Weights of a small GPT-style language model, trained from scratch on English Wikipedia.
Size: 16 layers, width 192, 3 heads of 64, vocabulary 2048.
Architecture: rotary positions, biases, untied embeddings, attention and MLP in parallel.
Training: a variant of SOAP for these matrices, 2660 steps.
Each number is 500 + 50 x the weight over its row's rms, rounded and kept within 0 to 999. Layers, rows and columns count from 0. Numbers have three digits each. The size before them is the row's rms in percent of the matrix's.

# layer 11 attention query, 192x192, rms 0.0904, rows 60-63, columns 48-95
087:481499457495553478461479445456521522550471523546458567472498550440483551482615369504509417424502532508403533481554604508476529511470498510461536
093:598480463543407515506508479490518520563507546468472453461466397521418543488436622564543497472518481573518562563478490583531556458465452517616454
098:460491429497417539542435475513503554507496407441419386497490474517470494484496460503560494455423579517447507533416426533455506526472545508523515
082:507506512574492476499570562390484453526531495425473524543484519431476544467380573492466519386598485405438543475478467525559480480575565474481556
# layer 11 attention key, 192x192, rms 0.0957, rows 60-63, columns 48-95
086:446545575407413534435493487571498564551566476534461458387496469468539548431481493404512502424566559433516526545564514513568477473533462450464461
084:594468440582561545480527405414546472450480534539510533465541503518466502480435438621593531518557517463474498487424456525465439457500618511511382
099:523529512514522517492487492566515542492510506492453473473480532439486466502559557553485419550498519496503548599490526550487515523508495484528497
085:525487549512430502540513545506424491470516536460511481511536451500490464543475437519519473498438539494392530561500467398506448401527448410572538
# layer 11 attention value, 192x192, rms 0.0942, rows 0-24, columns 48-95
089:519572433494529534331436561597455528496440515465513467502526494487514502484423530568503504668551485539507456463591538573518540510437629458492445
083:500410528512522517469365430503498564515549428562427575498435510600394477512496500513480467425561560548443586532396450500543517591437442391460476
086:549342520433519494469548421530537432509470446454618379512481492461547460529515534431428466506406535424485547442531477586426543414521524590538509
079:402461512436483490573545526394472539495509454550438336500424495445437478511532475516493406457552588493483518589530461574495445500480476537333615
093:479448555572515500557402499503410509503493525573540433539428469457483459519538594512487514428471579491400572513410503536504529520504522473377475
094:497558496492415534431505443490524448520464544464519635499462607456568508571538509521528489661468462555458490434541607555543623419469477411596513
093:479564602492434467540494520434470548531561546481514556626604557484582539568568453492552464390554468475459538424456531412496538519505413519501494
087:412449427448602434516515527490513459484444463421521575430579492510405473507476500420472454569494454520409521491534459517493466483504471470514479
086:471531469404458542544576559568589457547499520440482554330542577468506456465469522434530516593454492458435475518489535542504468450539452486472487
094:451544495400572471548541461526512524430597466468535509457614494521553509432476473519568406538593517549459449511484532376523486539547509538459524
085:452535585572520461466576449436499495448523444582515544562434519562512473486500480448476619546397482479460518435509536491388455442534525509493625
086:590560537541487479490509461491427380450431456477498555553573475516469546422526598420518507502474422522502394510509545545408599540535391422536476
093:485561510533425521525521439389511530557428461425513497448432583471458610609583503417547532555508500505528586497577516546495569500452467514450544
084:529521552515452537457490500443431451455427539494475487582487493516467548572581544524561507487442449536428550467465489502406575485517543558517501
083:507617505446594434566473493473483460447389599470433449433516551511488486509498507496509485460525400504540472583653526514516468535618458456536502
081:440482455512577526540520460555453529562547506541490493538438474525546593488468461448496405412493557505567498504511547511515379603561505500507605
082:499434572424504522520416474455526586631501518525535663491393585386520522539583524490450473489456452506483571578522520595490404505480551464546541
096:473500574483467480487535419406454429486475386466553455515487487406531555518512466639561497436509413454538466540562542481447554466560559478601507
091:521440528512549547460548489473572489485494480461487526538500554486497533560558444534502515499530445439454515559467522533445428482560509435558534
085:476488446501465488545479616555500541556435441574475408508530409454510515522445445527472472420539412479493458632456593574471445539577526478464525
085:480468459561434486538516507557541488459505421475482493437562496501601520590503437489531517578469438559439466577466500542432465445479507500587500
088:445464419444562506572586478477449531518528539509541412422492463529570455424452501466419388371509555517525429528513498532496430518545473562496555
084:402461472472543511502475501439423535511562476523500449411546527413469511500414480547464457510477600360543515566499488520511346531576629479407583
078:472513570446460494444468457531527533458404514511492455504549483454532519462462499529488519517539365446497445564512444546441531557520625478503481
081:455523507457441472557377416488485551474533488518422489521441543497568570530426480508477473502611433605489563600498455526572505504445601542498485
# layer 11 attention output (transposed), 192x192, rms 0.0826, rows 0-23, columns 48-95
082:465335518448524515517411426475463616508500484500490431433533516487426413465575467433562524575422506534449501506493544541439549522425497552494503
073:383510440455483480547641461446589494588582516476501508495515457501683514565561490414449489608426488473433444427504476484549490433568459512535553
082:480532466617557444528412484529455482484510464499490548502519508471461555588443551593545525551514410512576439522569466563515459529405481563519508
074:458531521372451511428501473514514359560575469523561500524487557572543566473351428577534540462475558525524503550543541499521456506501567446544501
093:382580507482478511493553499548469446538510492518565570522499569529505489486510457580526452491419414454494514560537445532477527442507446547573472
086:439491553529590507542448527530414534556458413494468499490523462535519486420539513459447445501442503535474473450414452456485550432541498560488562
084:522529510534465515553507517491483407461471491470497498565432474689556515561529520528401582429434498493461408540492547422507437435518541480405497
083:593501517501500509547442426547484596541453496496438405560513436436553387512494496515498491527480523525499551554550511396506450487390489446527508
085:504475456548615503522444501537441500437480529480471561501561434498546512482532487529538521522544450446575483431522478496516536563524531449436505
090:543473526585500511485562448451520500479572543511447521500457446494472453558453549471351490463490530473539439460496570544403447517505512475493463
078:564509534418540433561441463563509576486511513519415611529505429361449508458467481568444435515498488535483549618388433419543525544534595422534582
079:470474509422503572596358571454508499488458526563434490439479451479477456487480427480534507420449412521529531526603505536484471482546562524442428
088:444416592441518410576504524538536517468449527528432475499440592403580442415489587594562484429475477506522446498520475548482541532579493518474475
080:463499378587532536544536513434436447534466420576484535512448453400557518433531452476474434509572411553463546517441535560469444519517458528516456
078:565477460474509567522554575530561467530550558557484471558448497460506540606536462497583465401480537483503465460539577522496447580435458528513448
075:540465481367533512553500560469516481531441513403574469437561488484435470535494457566526617444505447536472455475421461473501582466402481506432476
073:495533503559582507589511416494535487532483475373480355518465461528429463497513459546509495512454507553514584467565422461512525527468513516499548
095:464512547547552524517512522390542509505549592486492451497640431555430463545477431433507569516556390507504538548480520524483472569561436495469536
090:432566531507506529477487482478428552478517521523553555533460470565498574520561587438531359435497450473475533462435518440615470520550476511572515
077:486546542498581546433520488462487491447536594500539530521494469486436509537523504504536486459527502478549507509538459558506529468397488492599448
079:491524502518473481473492530448442432481437554475607482524468446493435516545474542504530530493442388467607471431516454486515479445494522485531559
082:517599538419494453462452534462524442499594470450559415558520559472391510528440516530557533478538460566536451516619446509438414605458519509529458
085:521535443445466445522520465462584534457588584376574427524476469525510476567441487489554497475544503432446557557474522515430497596466609520525563
071:464418514538567543470528434491447451521516435500537511558453406486453462615551453468557529574449514539575539558543588524472429448426396442522498